config.yaml
n_layer: 10
d_model: 160
n_head: 2
n_kv_head: 2
head_dim: 64
d_mlp: 640
vocab_size: 4612
activation: "tanh_gelu"
norm: "layernorm"
norm_place: "pre"
norm_eps: 1e-05
positions: "learned"
qk_norm: false
attn_scale: 0.125
bias: "all"
tie_embeddings: true
parallel_block: false
init: "trunc"
init_std_qkv: 0.0238
init_std_o: 0.0
init_std_up: 0.0238
init_std_down: 0.0
optimizer: "soap_variant"
lr: 0.00435
beta1: 0.95
beta2: 0.95
weight_decay: 0.04
lr_head: 0.00758
grad_clip: 1.0
warmup_steps: 200
schedule: "wsd"
decay_fraction: 1.0
decay_shape: "sqrt"
final_lr_fraction: 0.05
batch_tokens: 32768
seq_len: 256
doc_mask: true
train_tokens: 146200000
steps: 4462
dataset: "wikipedia_en"
Each number is 200 + 20 x the weight over its row's rms, rounded and kept within 0 to 999. Layers, rows and columns count from 0. The size before them is the row's rms in percent of the matrix's.

# up: layer 7 MLP up, 640x160, rms 0.118, rows 60-69, columns 0-159
# down: layer 7 MLP down (transposed), 640x160, rms 0.104, rows 60-69, columns 0-159
up60,127,204,222,182,201,196,232,210,163,196,211,200,191,178,179,231,204,208,246,191,201,211,190,206,199,173,203,174,189,177,222,180,177,189,198,192,200,216,219,220,202,193,204,207,220,177,225,212,140,225,205,227,204,224,206,199,211,168,210,195,175,232,174,215,195,180,195,222,218,197,206,228,201,223,205,198,186,188,215,190,188,232,166,186,206,202,176,228,186,190,156,178,200,174,208,182,221,194,207,167,221,192,220,160,168,248,202,202,205,202,219,188,199,169,186,236,202,244,221,184,206,207,185,177,217,212,201,223,186,165,168,206,202,199,183,195,216,201,222,193,208,190,160,197,245,203,183,218,198,191,194,192,182,213,175,242,231,155,202,206,178
down60,129,190,186,184,222,181,204,203,195,205,214,158,213,212,199,226,197,192,219,201,211,210,199,259,182,219,202,230,217,159,182,177,216,217,193,225,198,205,189,238,205,202,173,192,196,212,180,215,147,193,217,206,164,206,211,166,169,203,181,217,169,252,214,215,182,220,184,210,197,220,211,194,219,210,207,210,196,222,206,180,215,194,211,203,206,199,182,170,208,211,188,202,184,224,227,193,178,177,153,190,213,187,241,213,186,193,197,201,199,230,198,201,195,195,165,200,198,196,221,172,171,156,210,235,183,164,182,217,201,201,245,201,195,179,168,187,194,190,193,212,204,221,216,197,216,188,220,162,245,233,210,227,198,220,214,188,211,187,210,218,220
up61,097,198,215,178,195,182,188,187,175,217,174,170,178,217,218,213,206,191,189,190,210,166,173,210,209,172,229,244,188,218,234,162,221,202,203,199,190,164,218,228,209,203,195,214,231,216,187,173,202,163,210,202,214,178,217,235,191,236,224,175,217,217,205,175,169,225,183,184,214,163,214,207,165,200,174,203,240,199,258,218,199,180,198,217,182,229,196,204,223,174,199,240,198,214,201,195,210,227,153,200,185,219,182,159,214,204,200,198,192,202,197,176,222,204,224,205,213,189,214,176,219,196,204,198,176,172,179,222,175,207,202,229,207,202,196,196,199,196,194,225,205,211,183,149,184,231,203,214,215,209,226,194,198,200,182,209,194,223,193,224,199
down61,093,223,180,192,206,187,202,201,183,204,187,178,204,197,191,235,227,175,207,223,195,230,189,206,168,192,192,192,199,185,201,228,197,203,179,193,199,203,196,224,222,234,224,168,162,201,210,214,235,171,228,188,212,216,200,207,210,180,191,214,183,211,208,215,211,198,165,216,179,175,193,183,197,181,190,171,189,198,206,225,196,174,176,200,173,220,172,175,227,208,217,196,199,168,183,169,180,201,208,181,212,188,192,241,187,183,180,227,197,202,203,220,190,230,200,250,174,217,215,183,194,177,195,219,204,203,209,192,220,181,189,207,200,195,209,182,145,184,205,165,202,224,201,205,217,204,176,217,184,185,234,233,250,187,232,216,257,246,220,172,210
up62,108,217,199,196,214,205,207,211,170,195,204,165,238,221,197,201,198,222,202,177,180,210,177,197,218,178,186,209,213,227,210,187,169,191,233,233,249,138,191,179,204,181,210,166,188,211,174,173,224,201,204,217,232,248,209,194,213,190,167,208,186,196,216,191,169,218,189,206,233,189,214,174,202,263,194,201,198,193,199,178,216,220,184,215,209,200,197,232,199,174,213,202,188,189,184,206,194,200,193,208,228,197,217,143,221,183,166,207,213,203,229,207,180,204,194,227,197,178,227,195,170,219,190,182,199,219,205,215,186,188,205,239,203,224,214,226,212,174,208,207,204,211,188,195,198,196,178,176,218,180,179,192,151,171,199,183,213,188,219,202,207
down62,114,227,190,217,210,207,205,253,173,203,202,196,203,176,199,172,193,190,202,183,203,193,199,209,202,208,179,175,208,211,214,193,206,174,206,139,208,198,208,201,218,202,192,192,195,207,209,191,203,228,175,202,215,229,201,195,235,216,189,163,179,172,174,221,161,187,268,179,223,187,207,205,178,195,211,180,191,208,208,172,200,197,221,169,207,217,207,207,199,174,222,223,185,232,211,186,206,228,170,178,172,195,177,180,212,189,198,197,181,218,177,217,207,206,212,208,172,188,206,210,201,184,237,209,191,175,188,218,179,204,178,221,165,199,235,194,186,203,175,199,199,204,195,239,204,199,202,241,216,256,181,211,219,230,222,145,198,185,220,179,215
up63,098,208,179,203,194,193,189,178,235,191,208,238,216,232,208,223,191,205,231,239,217,194,180,202,200,209,231,207,206,199,221,193,206,210,203,185,184,193,239,194,199,173,198,191,198,183,203,243,189,243,201,218,221,196,198,201,212,214,215,199,222,200,182,182,206,248,217,167,171,172,189,208,193,221,189,181,235,198,222,179,215,227,189,197,215,191,179,200,200,192,203,190,204,199,189,180,186,195,214,205,214,185,174,185,193,183,207,174,221,207,211,168,144,189,170,201,233,202,158,208,232,199,183,196,208,199,176,236,207,199,197,216,197,230,175,206,184,172,227,221,185,187,211,188,193,229,193,178,164,195,259,188,174,227,175,189,234,225,159,170,197
down63,104,163,241,194,208,215,213,204,210,231,201,217,210,189,210,181,191,184,218,165,202,203,211,198,197,178,200,214,184,163,171,207,203,183,186,197,237,196,192,217,186,197,175,207,196,187,201,209,199,206,202,193,232,189,169,232,207,185,199,217,214,224,185,206,211,219,196,210,206,190,196,236,196,193,191,196,183,180,156,174,209,207,172,169,153,209,215,231,187,179,190,184,211,169,186,229,187,223,228,231,202,167,183,217,221,227,208,198,162,219,232,189,180,192,200,184,226,254,222,244,210,197,189,219,207,233,199,173,235,205,204,176,210,211,207,203,221,194,210,180,181,191,209,166,208,195,207,250,168,190,223,232,173,196,173,164,188,222,203,202,203
up64,092,177,177,176,210,189,222,194,196,177,165,191,208,194,200,215,201,208,203,167,183,192,195,193,203,195,244,207,236,162,184,208,177,180,174,196,208,217,244,227,186,192,203,232,162,179,204,188,193,195,211,214,215,220,208,220,198,187,197,187,192,207,226,182,189,202,199,155,194,206,210,218,231,184,247,178,221,201,219,129,206,230,188,191,181,203,184,212,186,179,192,200,198,224,181,220,214,227,192,220,209,230,211,195,195,184,226,192,199,189,203,180,228,144,191,220,194,182,194,168,199,186,183,203,210,193,173,210,211,215,194,229,186,189,243,158,187,173,218,234,221,191,194,206,213,204,216,209,218,220,222,202,192,207,188,194,240,200,192,153,193
down64,094,160,225,202,203,174,207,190,178,165,210,161,206,172,161,174,178,176,209,183,153,183,201,204,201,186,207,199,187,196,176,219,201,192,189,211,200,202,181,192,158,175,225,221,214,199,192,184,193,194,195,198,202,227,214,194,203,192,168,211,200,216,202,200,191,217,248,238,190,189,174,228,196,157,184,182,222,189,195,198,196,202,178,178,208,236,220,219,226,199,231,210,183,159,198,183,186,183,204,190,180,221,209,204,192,217,189,248,179,212,218,167,211,226,178,214,196,211,218,201,229,226,178,172,219,199,198,220,223,220,197,210,210,205,204,210,239,195,191,234,206,178,207,183,197,186,234,237,171,201,191,192,241,182,205,202,194,212,195,257,211
up65,106,212,202,207,189,194,228,200,186,184,206,174,187,233,162,185,216,212,234,190,197,188,192,193,200,200,187,174,225,197,171,206,162,217,210,185,202,212,239,205,177,236,199,179,191,221,208,200,217,183,193,196,196,209,199,166,189,255,194,187,218,195,204,168,244,207,192,197,192,200,204,200,188,207,217,193,171,220,275,201,222,205,199,210,161,233,176,222,222,181,218,222,200,186,192,193,163,191,195,207,194,205,245,192,226,245,215,207,156,230,190,222,172,208,203,203,189,189,225,211,186,195,214,204,227,177,160,189,217,208,199,209,198,201,218,187,205,201,189,184,236,211,217,210,212,208,190,165,186,207,180,198,180,178,194,217,173,241,167,190,213
down65,107,220,196,217,196,216,174,210,200,232,191,203,189,204,230,185,199,216,201,207,222,219,207,219,242,221,189,190,231,211,222,168,213,223,176,177,161,220,200,208,184,182,192,189,198,177,227,226,210,189,212,163,176,213,201,168,169,169,197,176,209,231,213,220,172,204,210,191,210,211,199,205,196,229,224,212,215,212,184,166,204,173,208,211,172,207,219,206,209,209,208,199,206,211,179,187,223,170,237,203,192,193,181,204,175,182,190,185,245,220,181,219,157,216,212,177,160,186,199,220,205,202,226,173,192,201,184,179,180,206,226,216,194,207,203,229,222,188,143,188,163,187,214,182,170,212,171,213,213,262,201,192,188,209,222,188,213,192,201,229,219
up66,086,189,180,162,228,147,221,225,199,205,177,189,211,208,219,205,154,192,192,212,218,197,180,164,188,210,169,198,196,231,183,188,195,177,244,218,236,182,203,196,184,179,228,229,186,195,211,231,182,194,175,186,248,188,199,216,204,192,165,184,195,188,200,208,195,207,191,179,187,209,203,206,212,196,212,194,222,215,209,196,203,170,182,224,200,192,204,193,219,189,233,197,222,219,233,218,217,200,172,193,208,190,208,210,207,179,220,199,245,204,206,174,200,192,200,155,174,174,209,205,191,221,224,237,242,238,150,215,190,230,206,200,204,195,199,210,208,188,245,206,173,184,197,201,215,193,172,218,219,202,222,205,176,202,211,180,242,200,181,204,221
down66,092,175,183,195,248,231,190,202,208,223,189,207,208,191,214,175,216,167,200,191,205,197,195,216,238,207,191,203,191,221,203,216,206,202,177,220,155,206,178,230,209,164,214,232,207,190,188,187,163,187,232,198,170,207,203,196,209,202,219,218,177,157,150,210,201,217,193,197,187,191,216,185,200,190,178,205,205,193,177,245,175,218,236,184,185,202,205,211,223,205,189,215,190,194,227,170,147,200,206,213,185,213,191,227,205,185,184,203,231,195,213,196,154,197,219,213,205,221,196,224,171,229,212,161,191,190,219,172,180,229,210,207,181,203,172,181,204,231,222,194,218,229,177,176,173,190,207,206,187,179,199,230,203,209,193,168,165,236,191,211,187
up67,089,206,168,203,233,192,202,180,198,177,209,226,195,199,208,202,214,203,233,214,200,190,201,163,191,208,197,235,189,186,155,204,205,224,204,192,172,174,172,228,193,207,199,178,183,206,189,208,185,199,198,217,200,153,215,171,173,202,208,183,195,205,205,153,210,179,210,180,206,230,163,177,180,159,211,217,198,201,189,205,210,161,190,177,198,206,200,195,210,213,234,169,226,210,225,179,221,211,196,199,243,191,211,209,216,213,181,141,248,170,180,206,206,207,179,230,162,191,226,211,223,233,214,242,214,193,214,196,179,226,189,252,181,201,194,187,216,209,197,202,188,218,183,189,205,180,180,196,195,188,178,207,206,192,215,221,188,180,191,168,187
down67,086,238,191,205,205,208,190,193,217,192,178,160,189,196,202,185,180,237,182,191,207,185,194,203,185,172,197,177,199,203,226,194,213,210,213,240,208,219,212,205,188,194,185,200,236,189,213,224,214,227,201,176,229,195,196,208,234,207,206,190,223,194,201,223,226,218,251,208,195,179,205,182,216,231,189,197,177,215,169,213,161,224,231,205,213,202,179,197,191,228,193,200,145,202,214,222,216,164,193,217,225,236,182,170,192,176,243,211,200,211,198,164,214,189,196,195,241,182,218,188,188,206,174,214,209,192,202,171,191,170,216,161,190,189,193,176,215,177,174,226,173,201,178,204,215,213,188,199,209,196,180,206,204,227,193,204,183,230,212,207,266
up68,095,185,192,222,192,198,177,206,166,180,173,216,182,195,245,210,209,211,183,222,203,208,175,234,214,217,207,192,212,189,236,208,223,194,201,178,186,213,177,167,173,206,199,227,213,234,234,194,190,212,220,240,225,176,211,220,186,170,208,178,197,230,217,196,227,184,176,173,204,196,194,210,191,209,174,228,174,182,210,163,229,185,224,154,232,195,195,204,202,179,219,184,191,180,220,237,218,204,205,214,195,172,160,177,185,227,207,187,210,223,230,202,228,219,171,185,194,176,195,206,204,185,187,191,203,199,208,193,192,215,177,240,190,178,190,195,175,152,199,245,214,203,173,216,217,229,215,176,217,209,217,177,217,211,186,202,179,200,179,190,181
down68,097,208,193,226,214,204,194,200,196,209,240,210,184,198,176,166,169,188,191,213,197,198,195,214,200,181,241,234,184,213,202,207,212,186,195,195,205,189,214,198,209,216,197,188,232,210,193,197,232,244,221,191,179,171,218,173,195,215,218,212,231,198,161,181,167,205,166,182,207,218,186,203,204,162,211,184,190,206,207,188,187,207,172,190,196,191,218,186,209,212,155,187,195,219,236,152,185,230,201,189,146,249,192,152,202,179,178,203,219,196,194,216,196,212,200,230,206,173,235,196,193,181,213,224,171,211,185,202,200,222,205,187,190,210,219,187,206,184,218,206,188,205,191,168,222,253,175,184,210,163,196,182,214,189,220,214,186,210,191,202,245
up69,088,186,215,193,233,189,188,189,179,209,202,189,214,211,191,201,198,175,220,181,209,164,193,186,189,208,183,190,190,202,215,229,216,193,166,206,196,210,219,177,217,176,187,178,208,164,164,183,203,165,208,140,200,204,191,219,182,203,166,170,173,193,247,203,205,191,207,211,203,196,214,191,175,183,188,203,227,164,243,207,201,223,235,242,217,197,205,197,215,200,181,212,224,161,231,212,168,229,196,195,255,198,183,200,200,212,199,159,179,181,202,193,182,193,211,197,194,167,236,218,212,206,196,228,192,179,227,182,191,221,233,187,212,224,218,232,185,201,214,182,209,215,206,215,221,210,184,164,151,220,183,193,192,196,202,207,217,213,192,208,219
down69,083,204,159,212,200,181,156,205,182,171,205,212,208,191,212,225,224,190,160,203,250,215,187,223,226,194,233,201,154,232,167,200,198,208,210,201,169,182,201,182,198,218,206,194,205,185,222,213,229,198,213,165,222,198,203,206,235,197,245,209,193,195,159,201,216,180,257,166,221,197,206,205,190,216,194,217,192,218,173,178,190,210,186,197,179,212,205,222,174,203,230,217,179,190,224,175,211,181,199,203,193,200,231,184,197,185,186,223,204,200,209,189,187,215,187,167,231,204,184,202,196,218,186,210,192,250,178,190,186,192,164,205,210,204,225,172,177,201,211,197,239,207,195,199,237,178,192,226,189,183,207,218,218,194,222,217,178,192,238,180,216